{
  "vocab_size": 8063,
  "rope_theta": 10000.0,
  "rope_fraction": 1.0,
  "schedule": "cos"
}
Each number is 128 + 32 x the weight over its row's rms, rounded and kept within 0 to 255. Layers, rows and columns count from 0. Numbers have three digits each. The size before them is the row's rms in percent of the matrix's.

# down: layer 7 MLP down (transposed), 512x128, rms 0.253, rows 39-91, columns 0-127
# up: layer 7 MLP up, 512x128, rms 0.252, rows 40-91, columns 0-127
down39 104:101143101116145108097067103110187149147120147114160136136138091134150098203147114081144126120113130123118168129096155145190183199158129147164163149099127100154126109160136069126136200133081172142126127091164110173140115106111165132174148102117082101122140064074116044093145127144116056088140111095172168129038137111109096161165133116155108130166141119135153102077140145157139087155069
up40 113:100134140099098142136106128099162084101177092103179091175126170052157160094135024147112096132145114151123172237102139105119119149134103140134102164100114145166133102141110136131121126113090069073139171175101138151138092128072111123111134127139164142121092104079167144130166195118144176165146179145128105183097168075112115114121078186095101107154130150126106134113107112167182135162124
down40 106:090154146115105139119092175073164165112140081057166166137096103107108116092140099149170120124146106084150114146108158104091131127083125131085160125019138161094171104113101204106105121102091137106135146144158130065152139171127121149171112107165141145112129123103119148145157120084115134148125092123152128157152204018128079069088121157123097131158163200126125161156127178155118142149145
up41 096:122098155137214158068108086167162115138137141163192181116136113124153109112159190166184148132158109189126075135134133051125117070132109133124063155144161155180176118123157114113126140108131156095128190168115124171135152169156116137128110124097076136099132094131079085143098112162126077086061124109094113110093081123182122125131142076137073117175116170158098140126170106169137107130099
down41 093:120068111155130121162170104190156110102089117113073158144184136136077117169097095166175145179110143099123126125086119081056106085098066122108109153132117197134114134091123137093158137151169128131149140130133113145175163156115157177176113170152107149090107145123106120082120135117101123165100076134160106143164134108072188063141156137162124105138145073141092086169045150128104143093195
up42 095:128130162152143104143103131158150096147053123130143078167134094144114111136141103125175094078079092150149106149133165074104130105057128199124119107097140166131149149130135086139152145133173156203176106204118166139146170080167123117183158153156148092094172139108125154165103129178127110140139206114141101111171043149113131074056137084116125100154132107110127087116158105117142108069141
down42 105:143207125116083120121123125147117144104092094136129118128151148148111117097135119145098159122144143069094140159134159140116158121126086120155145066165153076134132112143120151072131129163255123146147065072121189171090077120191136119096126114165112091111141111077135085079127112130115147143144111134090124122159117111113136102095068057157126184163175166175166147085118126164109109111166
up43 101:054153112132102104123127151168102142105151151105130101122106155086071136202095149148068109142155134176194105133108152134162201154093152110074074145114157113143110154180093146184133160109092175110108144101177135149144160067142132138123103067128086107135161178136135141065161123174187177101127136172100141091138135122173176145136128151139110117107136145057155176151096122092091136174143
down43 112:110114162161086088186142123098148141068070090152110138167121181174137079114129099169162140168158114136199136095131110122102071181125183144126145084131127130142169156148119169102124063060159134122152067113162198149149082143156118139136117117106171052092150079106065180114114112083151102131145106117126087127118135140139138144111114130118120122157153118159084049143165101123139162176160
up44 100:134185138113138195118126143086191081103119166141157103107144148168162131112060087073145101128113026181105155138132105139143151121148110100101114153150121151168174113098064191195095123171165156105133123114129036126163156146097102139173120161095115139126146115132080121191148125178171139120109147130209115114130137146111098125117121144129165106069162084119116140096121113148100148082145
down44 099:080136155131141114142154152120108172168117134131149124158124109108138138134144205146065148151099170079135128125127089093091159053121086039151127201105114142195201122149109141098140138098104165137118151075109127136173151135168115163123137109083121183140147063122107154112083127175119124146113077190081140150109113088125135115156067110128124112203154194143091085158114146117128115158165
up45 099:098131101119147137162087146159210112136131148119124098110170180137103107160104097076111123148075124171158164095184103099184142111136059130139128059139139086134100134159161102185143123102103140089095191080106155155156071089147084128137091091143145169121196087107105168126073170146144142139162093123116104175087108113132181159113101119109166080181113113123060109101134164149089105140137
down45 098:064049104152129136129115140114118215120157169119117095111160180072161073071151123131132149110159083135133141124108099145143139177124107106171191141162157144156106114135113095097127125157140094143122166138189122087130092113116097104150191110128186119083141113076079088118119187147140129096128109124143122181079135097132154102128112157129195179203187164165159114073146125178148116130144
up46 103:109127128115124117148188118180167087049145086173132135107135157114176114117104075113119103121115092203114134170080087110068104107106175111095066083160169143150090101176142154156065118126120145078135149139155113152181133078131129172085104130103165176171097189098159112137146158138159147067154119102105136141122111143147143097116112111097187135103137166056123083087171102129105089151114
down46 099:143156127114135200152072188126140089149202127072124117129169106158177145132110216147104131067106137131140107089158140120101166137127055093106093161109136128122133103072147151080182153128161102103153153103106157165131103149100155112174115151060164097134154135137105160119132120126092124115154063152088160115149136118110169096126086153176150112169086150137041106135107131114168102057151
up47 109:135081096172107129162169094031129095184129161117143147196103132137139128126130102059081169212161084110144140167108135068113160145157142088121125137125142171093161147179169102140128122079118118129124138057125127130148171128147101144088105139081188107119118157099139107209165105151124071063105130148095124134122129180173106135114102108108128081123133133101100068137109128112184143154144
down47 140:127107189130102146163141104113109116163116128080171181105054163149150134098160067108126168177145101173133135063117157074161134068213113080161144102161123153144125147146139096134119151089199160146147126122101148084131099174150102097097188106072159072146130133129124140194129124079151082094110159107112144151103107127183136125081153105094115110070126153161185124153086111114118129112091
up48 103:166126109125158103086147112125154107122143111089110191150108141182123067119164096125157143135099094080138147181102098026108138123131100158151154157137157157105138148168104169157124154137126113160118087112119080196105107110128116164138181094028140103155048163140134080169153137129139127117167165108113169125095124138163172132199091154194125132144115085112172057150099120105111138116137
down48 101:117110116152103103108106197117149107118123169150119093163122115123050157161158156174157124133117104050128180114123146127055132097151130144089127116115184201118174088132105107148101011119121127091168115048133135132167162090144145166108147152076136125073136156125164142092110138060179119148159051144134131110106090123119134105141080163138125147095158153131121116136141149115135152121189
up49 093:150092086168091115125124092111144063220133111165125091175188102156103105118137119176062117129159085122088123101152123134111114132142117168133129114051107153137130123131143130078129112121161201117135077126124129177146174074142138180132129146124126149174169169141113129178115148108116091161175212045127164095176115183128167149163119131155192096108145107131112160106174121103101127113142
down49 092:048113160098110113130185180159065189159124120114137143109125084108125110114167146101068167148120128142179124118155104108127187136141086165133129160097093071161134153115140148148055138142216148174090133145102156108062054120117119133136100166169188158122147197120128102095131115147130075154085154181125105110169133102141099127114118140181148149157127129112164096162110073139114149114173
up50 103:077137158070134102172174098114148112160121073165158143083077137171145136081108141087117108079140145159130136118085144124123137146113146115130101175185119146145157200127123130170125156100165094126075198116199160137138094072159130117100160162102172083117135103064163116138134148105143182094103174169145149099157149089134114120113145148103129036125130160122033118149128088130117129155174
down50 120:098126127041139120126124105168187114136131169103173129135072127176144148144154127080107145058132105176117126098127147169137120103160127143069155150122132123131062154119110128166118140112039166133129115109139163076118079131137098107056103118163126147146188180143200168125101138096129202106134127138115109124164099114164158119164110087101143128134133139111047088198121131070143149152177
up51 101:136109093174136117128118160117066120122092152171125112154155155105180174142104152131164127102160122128178148110107153113127149137115067177076106157165088051115175091140129075145182140125059129138129183154110091134124128148086109087156116140105102123106106146136161141091133151210147133109140110184042149170110132187153126076160094099086089090151124130124191126185107110190149098138161
down51 097:121128162131151134104095081137185102108159105109170164078148086138154111078169144126119159159071117161108113116068137093145085099120087159162206139166133064146039127147130119154129170134192126120091107100143149140100115121143124130123138084134106144171135143159107103196146154136093155091116127137055135129125107119166153135072160149115145150087119131188207106168115116052071121138083
up52 091:181082192151119105131164044122127108150180110178158107114144060180151148151130121137110086177145155125039127145082091107159163113125136138138130082093154130134182109122147085097131157091166093109134173113155107137136187108200154129111153151180150119128094122108104174180171135078158117135185167074090076113142109153127141133103143144078100107142185129094125150115128089134127185142118
down52 096:172165055152109150121080175148093160146156102064133155092125132130147123080112132141199115111177149114112133110149126162146124131100088149116113089169120119114095150152104170152090064142011150175125107109089116084063101107130181088160138159102168137145178129150135084117122161150128088137069105143098102101203147143087091128105113165124127163071144126120112146103099136160100102138179
up53 106:167196158171108142146144155058088137115104133157127070143141174106133131090110136116121103115109101152069117120152112139104073162083132210150116119107154157151157125183072145154072132133137178169084114147102121139131139114196117161104188116115151137185050127126107105162101141089130130088095162133163111046094117136114136128115100130123188131095083076110127052173158155153129110089122
down53 124:136174149238137167182089082191133126077136181134121094132173097122145141067175174151124139137138144128168137129179130141120109099109147135130060150065155236138141142155105141112093107093174141074145117142137093149081115145210178167091154118112132147118147120130106116154112108138122087136104113080120108122121126103100145110115109093122184103098093089148184089143158132118132153085114
up54 099:100095108138116172088146093120149104113167140156158129152118119213108118149095117074143105117147114130109114133120143132077111157100105153069153175104132109077127079109149167159140148189113123106114098170138116132175141210161158168083167082091092119174144174140138108115170127090106151037140157054061137204172133169131095139148136108119128105142124118089110054104156147127090140162137
down54 098:084108086139067102135137171083138101170105117148125091121087127087068068127123153111188114108113121113111146104182151152102193108139122077089124095130160101090113138173115113085120096102183104163176119143098110123075169115161111160075104115132112028160115130142111129131119125178131112119118064054147128158139132099091129136075116152175160184150114092135167120100155144160120115195185
up55 104:123131173121178171117139137134188159172153121124075100119147139108178061115069117111122041074114157152094173112156131121142108104146172121126115144145129153156077189178109125087104099145103071113133133146134119133115122190138079104097110144158173115195088105155085112123120063127133133133152180156119068159124142118183105156164104108110125141174101087075073175200115119136106159125099
down55 101:170132126142085148109104145129088194070102110135149135101145143097129148107094143144143094118091060106143178084196135122111094148135092090112117113099115169124118055143125157144090111148105164148124182121143159074132132203163138085145116109158186079170146154111099114054168101122123131077079180093115117106138124110116117137138211095138130145143094118125071109190057170134183147119125
up56 105:167162130191137147091133088097107158121134104143164074138134147140140095160141104130135090158135084143112130118134140146089128121126155061159075050144175197143111055152169112133131153176147154146150092180150141129160156110156154168135141174130092168136107147085108132122135101094057097177199120166106140087075091146196165113160086098160134119169081090120148101130099106123182164159092
down56 109:109174141154180135103117143098060234178163078090145151164086139101142166139109080139095089103123155119128081112136170113143131134129134114086082124165136171107172142131152132104112125178103199194134054159089124130133146130145144115110164165093111148141102112082136135190132102184115103178143158177161124131137077130074040149165137163116116109104116137139082112094101112128109115144090
up57 104:113116165124130160131094136179128112079126082154108098177068148163137137140057111073106118124114072110152132101112110101176094106092104131184037068086137095120114105137113149165079143094128178118152165152145179157160157145085132188145166153185142165117079089104137156136059116124117157161098148114130127117139076148120129134118113170182184136081105136168165123132111186186159123120094
down57 103:161063123197113116155096084193130059146152187112150142168132143134100108124127090120130134090148075220128104117138124117137076158087111129124138157085154141212160110112109124081116185124106092144119131130116147113104126134136124172144117091196098174142111172119102170133130102120079097138124174165096100158109102142205096096118167162080184153095120137106157096173173082148128090119122
up58 102:100076102096153140164126107133108118139150125117154138145116102142149146106131192097164141146098108148200129163134151133173105154129143199140098163178109076084113104155131109141144141108132137123095130185143129149141075183093128126023134169127136140163138065112079066164111057079165158070149178137118159085223121138117137145157095116171158112157106120138149089109081124134103100131081
down58 099:079137135059137091107156144134120082104162102162123113165107141127150100138139162178167095129129104101122135121152142192121129170108151130069125133135174065161100088127162175121147095145124134101153129074118119149104110169136081140188114101143109172094120079124090164133120112130057158106089122094127143101041177138154118117118111159108069102095120109120237226149132157139100133172125
up59 096:104073115157078162132169104144071161124179128133086105157139139091160153145059108130136109156086176141129090141126145094190141145138118136113086110166157103127099122158112163131137191145110120116139103140169149116170121155107034088098182128123107146224177126126077122149153149125130104182195084102099129136084096149128134195120109119112155095175101091130100095067086144143137132184151
down59 091:171168119183093097136080165101079194075151126129071129161121149051100101083085135119111153104114160098099154093134091137152142172105084139109160096126131060084168182177106157160126130112081114115123067108119139129075096124093065047139141134139119144104114096104119101139140147098139170151123087164101144104114148173143157113143083123188154132098140102104114196147150159123180102169137
up60 103:204121164169123129130096107154131073190067171110160114137133133188150102119100141120103118182101093121102083064130121124113126139156091070109092122205134131089111136106156156149162121156127177115107158183116112093112164077133092153106102104162110079132100159167121164140097188145161099121118081135193122118166076078136086145088120085079163067175125106133129161136119097168115143092159
down60 091:143120109138129138122093145143198165077137132124111173121097125137104128174182162077129068071111184116169079160112177104090139132114185169134117135109109133151129160126129055072141125122171128135126143113145080115155104091103127118130151129133172112122188150089128116184177039090132069118080050122128146162078179146167132129107108144127138127105129073102101110127108143201105067133096
up61 091:162134181126156107146166074117057135145096105119162179130109130137097095130120138144167169135129114091122161129162120097179134149159134146062110152149120152062119097146123079169176125184104151093109180101063130150097126166091123145133119148084158126172128143123115165037164146168152123101143113139091044106148170102110126131124103172130137151179125126148147130186059163127191188121082
down61 102:094141084129073120098114112171199116103141154137088085130095128144181162137112117113116142130136092151153092111170089128095107100111121145200141125118146175173146228109110086107099203076162076169130123108182119137137124080150082132072128107148128163110093151114109072137106125104118159161138144115136139136138159120164129139193128100140158110082128083135171157123213049145090129172145
up62 109:153143106141087123148164128122144052151220148109176108103140092126135117114158158133144181151094095165097087133154149101205137150122176102123061095171171152187059138131102079079128121120089171167082137149141128112133108130093117178161109145168142122117110137066102184121099157113193128110133175121183132126116166109161208080129145143145114179132140098107112123117131087082102149120107
down62 104:093113137115149114098181133119131158087076091148131116174086121170153087120141213086163100118104123117174087089148134101176121097164101147114098072148155102134151075115112160197101180132194173120173141140138152162120103118095118197116146080160136077132122125128132110133131108142116147143085158184113086184102168147099129154110084131152076180160089117140073141156186131049103121150126
up63 107:098177132138069161152137111100118123102124098136135120147171156110106223155058155107091149161088143159201123113114118162129068105137096127156127130152124156175088209130077141127150120144145130134114114085107136112175140147090090145119100146095142137144134139142114173160060118130147079162169163145132085096131113114144099120048049111108162072127096117109109154051050153134118120159127
down63 100:124121062143141184190115095116129144091124186058116147136151143097100121116117146170135132104143168119139182201078122147099096130143137086162168145117127143139124160161110132132121067167134152127088164061127088062165139137100084091162104197145148145069165172124112133097136143170183129147106155183138091131109121154074152107159089139128172138149139116099146059136082091140182071162119
up64 100:103086152048133136135144144145137218082153139139137098121097125150105155160146162107115165093153105123120137151128154098063116195141092119153112126138156131064169096124156140184117140145113151128041131098129145068122105167142105094146127143088152085178196166156134106128134096106104063161096148181144087098123136155111097119127085136169038096140115144133185110129167077155088114159101
down64 095:110144152157145094097137127112147107125101122159096124107089113129164140146149101154156085184150111119137131082180135103190112107142139117174157146096075161169117175139095127100129115108132156177128144126105156181154151128144098165086170134104052093089044117094088115137142189111130188167186070080166152150133119083154142148116112061065167127154135155132230128155095136102107143098141
up65 099:076141114159147126096145181123157098163095124124167107114181126126134141094130140112147095108106048140147135145165167095129167056048108162193123124121114072104105157079152116103142115165176118112158103138158133113107112099178148169135185138198094127098113172173150106176090082092182134114173149097097118128154035170141110127138112152145115082155134137162052120128152116137096105105147
down65 100:129159111123139158079152102133156175148094109141152061127134146092088106157151081151146150136109196071077115148163122106119148158111137118113133115140162129137126108089084196100158139146243105136130115146107165126168121099099137092123095152164120075154058121075114131075195095126103128120136091113181131098147102111142150136135196092106193125139165189182125084138176131096106171122120
up66 104:139114134133172169157105062137052139141130094110083083122134151128207150133109125050202130123136097147082152117094111125125123168133091108160099141080120199153087117124142122150071121127173077135168088130161144105131194132054109088092112147145107086137174148156115114122148096124142164139153096123149157181134095136177083161117083114102126150091144117059100073135084134099108112100087
down66 107:177116118159160069127117191083082097173088094139041116183127079092148176149110134160146165123164136106088137062117102121145170153168121147196124136173105172158151105141053128149161119124169116107121121157134122158111093090149070119149125065134165127104170142174128041091138118136125171118084136181132131161112138146104067083110132105122164119124139128107165155134057127143121110147133
up67 101:124149173113156169170133080081164097174076144103076128124106149156101117141101087108109121163169097169080107139107107136108118197127151105154130114150150126104108141222069124113085114179093104065076215162138104155130069104131169130119116145101115133142120104126092122129149161110155074122112101145166096107163141115202167116120077079110101149097141197142119099094156154137116073153099
down67 093:143134134159148113139191107095137165143118169077117166076186143133130103087075112132125118155108128107149071175182130047139153144123108099169152120093157061175148142117044128151146202146104094097148101142131060093070108126149149164118101086111163175125109139155072069133139104123160109143144157131092142142111155118133077097147102090128103150112137115096190116073184132103105145100083
up68 097:099074083036176080080120146110128104140028143136137080111114156152130113120089154151166180213133121113176173124126142145096159179141130150137147100133133160140171127126163106124160141149131124104098115059107097133096119133110125118152175126088128149163147142145214143127077206140118112092142119105136144147116142138099145118101143139163069122125040127140108101162090124082089121175110
down68 091:112097136132115151138127124157094184137145119110110124110124137140136173117133139109137091115123159132132119163169120094069155125170082096130175146114057110097134087114140135079074150149059079149158100124140123076073132088164144209061088067097099134104061118104155114102104162121130153108112093166123178144136125103118175103227119132112160093082140122133217125101114078096123176156139
up69 112:129082073182187155141122078084155074146093162114128182162079123132114110105150135055124176147150104084149168156090157052136120120117180146172134139125138199115170182161198132131138140126112109129072154112094152110126164124152065141143160145099159089144117136124142139169173141130103078085067098135138142091068135124182120141126101129085109108115113131114136070139069088090152126156122
down69 141:149140146139128138123131068143142103182100162086136169116091182134119075110150105096130186175128119150096171096129146043144149066165159162170157148126123174114100179126187134123089117087117108155096166126126202097133155134150096130158142056150190098136119187122137120172185105147129052140087093104128145134127117116214131105123113121152127149091073138134143104134084079092118093101137
up70 101:106119133130077224072174119133102076103138153147140097099177144133146135175084087088131137151097157199096088164067128120159084104114086143108119140046138148125080122134097142065122127091165154140141158134136136171093193115133129181088224156109135082151173122149124113137105106142128118137103161074124117122104135146183107107123136102191114132143119121093124130152148146182110060118122
down70 103:151141074138133135115118138177059154114162112074192119127142168082083090098120147077171079121157145123084084137146071120138151067105109157107179133151131165119120078111136154139055157100100168171138157132102114174049163124056118166129109200132168129079149138099143123057085135165134081100079174127139113110150130122124135114090152105194133133107175130121123164157143126145138106106145
up71 108:158162133119093163194112170116040089134140059121142123125142140187146154079107133148143133161075118097161123174101150165073134154140107157120143120122116213173126124135089091066121146130116159124128095100122124148078132095123103198109146082081143115110137104138121107118143149133200117186096195087127152106097113067107144108144099149077125142144091120093156095178135172163163198124121
down71 107:130078158118115167138117122148134118076104117138119146139167115141124124030138125157159144141120114126132118122164173147080133061147101137147100170084143223136084122098104135146162143088127163115131159104110118202108112172143110166114147043186153196110162125198128113127144122166153095147100148131058067074102143085105159148161129087133128140145104132129200082097133151119165136118078
up72 105:197131162097135183135154161178152119165178097144116127145112101140126117143163083066151136068056115115146128119103160089104113085116079085138190108155145136106101112116103088167118120165075174122146121157113125134136128137152054141114138140189100090116048137153135091140134184179067121143134131197139142147091092193144152146096133122145129097157126174133206139159118139136130068129084
down72 106:141112125153122126159076075145153160172097153124141098147082137159124138133152123142100167119148116153130117129144161193081145068141156117127140124198116154063105119175144114135130147129090150107097074187126151079125055124129109165138114062151133140085152144066135099113130166124114144165127152079142090130193123153211120119142113143202133112133093102157233153130142171156117171110186
up73 101:144102103188134161163132120077150128160106084171106131097166140124170142096118096161126118144117103172100085100108123093097114183155203137136066143136186137135139164178126132099098108071080111134106069153037124162144088135137105147130128118130072118114110137132158121113129122162154177127126145128166115142077154088143156158125101140132031044135099117168145127112090147147078052175129
down73 101:183165151122188099109110148069134162131169090133148124090134103167063187108146093203058122203130172186130147162137122163103099143098126109120151169095050171120128093136104143055120153150106127158134128148146146096134129128093131098076115114099154149150105165113100116153172141132113133139112133163139126143116105105140149096159192120131132085066078105132214119113143134097106159061097
up74 094:105130184170134138181120146073104080158172113121143157112083124144107179062123120130134129125128177153144096119082165166094143157108178158146136125128135214188187108130072130143064100125155141102125168184136085139105167116156152115100063140140181095110127140134135082152184156143115157129155099117116157093098112153167148113155155156141174121053153147063104119171111092102101149184164
down74 098:059161133077185123123113184149110188107090136077166117096090152118125149088136146079088147088169154140114116078081191158130131096106167170136144100094164146086152117117143101166092120114107153158140164125133162088131159128084138182123232113107139181135118113173112204118110154122156092126142079158098084123134083083097095167154178136113115084178122127123130141137138179166148137134098
up75 102:094138138150048175118167121151127049091136124148095130143123124107117128172157145113149126146051109163167131130099073167123188149205190129119119137130114140151111136159182146143145077102145156109109146134128084141189103130160185118142099125175113115126124193153099091142099152137175189105145121089101120090112140143112177134142107106099159098187086142083118176035112145159094145092095
down75 107:091144147147146190156045097171131156142127098085102097159148108081162100142118183093100138124114185096147185118123113187085134161111139128111164130110104102138086172169138133147103204099125170119174100113085144097169085158200138087148099127139110105138175101099116125131179146105147182105102133090188119074152181138127165105105152150117107111157133073078103136127147158139178096068160
up76 102:123119134096128107078129065065066104141103128132127043174121138184113106122155193134166109195148080133127106114121127142130135122152122117147180158114103168192153177096151113151151178174127179142161113113093097067074101123084147118155139152133166153145163140146104111103169136107166125126067100197153193074122098134099090085131114133116151107162074166120156090125119105092100115167158
down76 092:178108099112074152100109156143120093122095115092105115110147091168097155088075119138126134115154136087115111134178152103146137183135089143097096151161147212122149118172116079154164120119075119142120097117157096105121116162202211114106135159080166138114120096220079111076138095113157171129185101105115096130149115077144142123139193107090172093130113111183132156075139196149136148137136
up77 094:171153136121194083124120086162123127105129122113095150132089122154159120121112087160136096145192121107070129178117173100114120097197093138150109076121099123154152136108112132103117102115153152098084086136093106074187150155131089139074153141137051071171143138133106135159094159143131142110126148119086138122121092148211128152129061058081082086121106120119044199131156135112107174150115
down77 101:122088142103162127116146063155205124091127120103117134122137155104185137104113121100178115189141132119139076128144126121091158163116092089085092118124109255125095138100092154135136118118129094109139077108115091130175125191151122175173099110145138128130161101097086147081091072080097131143118156080107119133096132173099117055124147127108048148160128099141040124141133114113138128084144
up78 096:101137183077166134135104138105127166103093079094114142099082148147169144117116080113107155065160154096150161156116086080125125190100149135213149112106123161161117152165156137147136127127066097101100139098197138179110143168116087158100095127155156090093137138147134105099156117122176135118125082145116053121125094128180115158119184161089119090109160091069107086154171125129081184173079
down78 094:181111144165146150039190177141171073090067086143145160152070150165112149104098117109159062127143138155087143122161135086141055116158139164151135116114113075093093150143051111167093108141149132123102146095130181126137105094134083108173188146129164104121105101178139132045157159102132152145155176111127098132117160099173139144122109100155096101165121114090133123194153112105117123112105
up79 105:160104160162125079122156146086101097150071169144126106192193119140088168121142113123180199095150126078142128096095113077096149140088136160203142125118156130176029090136106113071178104122069125117136151153121108153181101123101130145108115149109097103165110129062119157128121181113146180106110181104079154161111120126129131144131138132109103094179129082131138095109108073130107183115178
down79 114:166157082102139159140141147163076126170103119169111190112088114090106092149118096144177106136111108116100124102077114165168132131155126112100080209179136181147177141122198173152106173174050166150115092144129106102117162154159140139172134132109134092102123086135182103099145180163069111132167151113104113114147109144153090150165093102112148118127123168109019129133125114111134085128074
up80 107:092123143141133144099103146205120138145140078140060091199160176123124107188129134109119110147082127122136093132134120119130102093118140162208090103162134130094142103140107168130138157083123102091131149201161196155135095141101147178211127119164176080112149110185088106132095166149102124125190142152112109130098098099117139183146099185109125054134117158175133135129126142169183129160171
down80 103:128081198143150105106071127202124194153148128128097140180144118113169135096167120138060108180116120099113105164172111175125126139116094095142144150166126113154077156178104117140147058149084123141080082149171099060160149124079092196111148085159148159169146149137133136164120104133113105117104120111115109089118080097084170119102136140078169128143148145123214179113103122100075148111133
up81 100:170157170148115088197069141152125123156073137123167120097113148151153191099081152190144085160157137105136143128131152105093144139061123175074119106134107132137105067178094101120129148089118178126128178167135120169103127157152126180099178136092098116123129128140140063169089141157137090074113120114132146141123118079096115134126139147207189098134079114153188153103096102164093196167141
down81 106:114114142070109147136167069084173162121089156136113169102162143156132098157179092149118105178168053132100093132137078143136161141188156137116187152151162112121174155111162140107181187130086132068167129139157143149146137135122152122055120089104125124111090140053129127160124156068155156145168083096086084132107185159148095190108132150092101145142167154132171109174141123127166169157137
up82 098:133118112156125115141096112127118136115072084180140128087099133099167086130091127071105067135087059171064116168108137141102113155160095169130138045125105112124100128115131158199145091068164089085113169102124175118139125164121103193109137116096148151165112125191154110163112184121148153130138170106099119136172122130100129096133147102122084074130133120140146217146139169206125135140067
down82 097:135084156169139129123193103079180124162143163110103136153163121139132057151116126177077142128162119149156147184125190160087141130140152115160113148114104162109171183133103168059156155101164105093091174103132137124107084118134123116106108085166169126104142141123086175151181132175136121142116135151146167146144172141161171167134064058095141051085123195196134144114123078117136137129088
up83 104:164110090143145126139078131136138103107139095119168082159129096164180117186095142156108085163078080071080122140148119129153124097128145130080108106129084120037133125145150100146091180124179092166212155146134046123174093132158098101124139163145129149196150145099115122169136111175138147112143166094151149094094186151102133140093132112135129088204081138128107083146122122180115134149183
down83 094:141129165144135129122140067125105170100150150183114094150138119139133075056186162115146159156195130040133104126156108139154128182139080084074114176139082008110109111182107137122112082150148140151120100111120132137131077148142120128101139119130182107092095099043164126180110207129163101126132113131108107129114129132148163109108153081125150152171156161158152150144161120093118109132142
up84 110:117190118137104155119138144147114172115065169215119090151166143093119116099126123171152114075084108094148152167171158079097138110146149137148156107126083112103124089124113142161135167108057138100127202187133142103117165071101129116112191200113136091133123112166090095120100082154145077138106178106112084131066136101178064099133114185157122125131082153160095112140114131143124066119117
down84 109:166184126107160111115157134133114146121151171188099123087134074198198093144099158062160139088181133122177148087108117186118078175143114135107127154178082024150153111082124194149091117183141134138124150098156121127200129125165136120129122130120134092114135069134107125171144066152162127154128161086170112118123095155087137124133134136135096113130153085113041127101129097115138123138117
up85 096:159198102143115152124131110164164163160145185191110095152102081197104098087143165138139145084082091134102124086088174175135131134124103128136119077113203124160134131085090159213149096163192159120103166136128124132144152096152061102160145133160130157085138092158132153101104121156112152124183178059160198104136083168100109075098169153133115122136138141094119127127105156136120106145135
down85 095:160140126163083173121082103195143099142108159117113105135129169161108104102105160084160162168119151148140124083103110194164161142140093100122169077095129087163103168147128095169141114164096113148125083127143110101093107114124169102143132111149151195138098110118130103112112154146050112132117193164091156119149082097187120071114136083117192089129085074166087096093133030140127105161105
up86 100:097175219112131164132088125206128137106133082126121075140086153193119137089093191144121147106095078100110133192135088126107098095137106138101076083133173167148108155105072124121083180111128166121106091145174100165148162113121142150152105103116109176141095153124067092069149106133112138130165088097154135108086121093115101105107116132138176077110127163112129169091129141088063168175150
down86 093:142079110167142178146119174169068184247095127050176174175112123146199074125140123092136130108159127190108110155072106139135175136110121122143106124160096128086120122090145153148103115128072136123114130077147084119079158137130134156098125126130181080129182118140093127078168112135149125120106161195138130127168107148098095130151143177089119130128101151149095119140147140103189099131092
up87 110:148196163127145163152143106139155070137132160163119119115139074126145188115120081099108128056104119170117095138096112159135116173106151155152126126075113155141112120137127132138091148160126124086133137129094146132149191105107141144123141135118142153159089096094172119165111182124103127129119089121106134178119127232131087090138063105064086112203053063144162108187146164184149110107080
down87 111:169118090130088134160150141143166099092103205165118155155115134116109073117089112113189125114149153160110197084099123139144110161143160206139157113127141185123137141134102106126083146160164128071097124137100152111140135112126143117141152097115168182147087104155174191089103193162170078181122131064118128107123118150177100061100110122104174173160141074127160149173161130184134121147185
up88 110:122144078148150187151189121080164148195109162135150166185125117117120093086134126064071154133175103174194096094118127093129146151108118057146158131151109142128128202187172102128142096156080110065118128116102127108115127162118133084107154102132125150115133110117180117189143117127102095067135179074193136110093131146178111110132106101122176082187090150137119143135114097095133161100101
down88 112:111109136111147135164148119137114119114119152101136110170134160126139093130145129167070150088129100150110078095162169131124126142152164099153121120170109126143133068089091101132178148116186186095118208149176111138141033158059149108109178117109072070134165025109169139099147110112101077119091158129176156105117185144147104123126086161116161108157161153128166138131172081182121100118126
up89 096:141168122124162137122153128116065154062141166158135155183153159123075134152106178112159112102086144112125184155124106110149149185106103141124096102184085143104159123112111148187159138153175198060139116127138112127087143195138137146121093123159144044080092066124106091180065147112118156114177172095170094104165139118085151162149134163129096114152111147071129120192088120121144114139137
down89 096:163151140101079143166094113144195134130119141131101107119131113079207101102133183098172119130147125146124130133095141164078151132151131133152181073114100112130093137133121108100120083134161142114083043102157148174008095147141137135103096131139162121142102090118068116150128119120099164120133064133054142117178175152159142137120093168146127181156166099157144137142142076159094131206106
up90 098:107173132151064148121000170124126149174192129109105122166163142172093104117067076121125107172128136174122114130076125128123119199175139127107085143046079106056105126112127140150075115141159113065097163139095174119092171106150091137139112139178123125087109100165163081149100121159152112135164115134118138116101095121142149137136114123139130174089147156124167116107133124117075120131161
down90 096:126079080103136118078182086094141126127125140110129117093114158143155137112156099169085125152110167103120105138078096130117121077167127111161166146183109192147179171134200148115135105116170162123140152056138176128199117169161171102131088137081138148101167094105129169159164168083192136098137127156122159157083126159173057136125116158065115072124118145125096169121122066145111166153160
up91 104:135068202066118132167135101143114109141104140120167092079123148134149125087099100099139118160129135127139136104144140062105176094141141149158097132112102128150205119158176099163091144167132130164125161198107105141135094119153120133111197101092113118103106171142197158178109207141110133116137178196091137124156181181168128083104155103139089070137075113102121117140086054115111126114142
down91 113:116164145094069173113119164091096173156087122121136054105143096120080088101210122108150140092210081100119148067133122135138135127108122141143168093138117042107127109163141097143149082190236126093160113160134162160105075125128121114060118154180143116131119123089152155091121140119150153126090087179107169118122122099118136080118109159125086161148148149135175168135144144131159126128148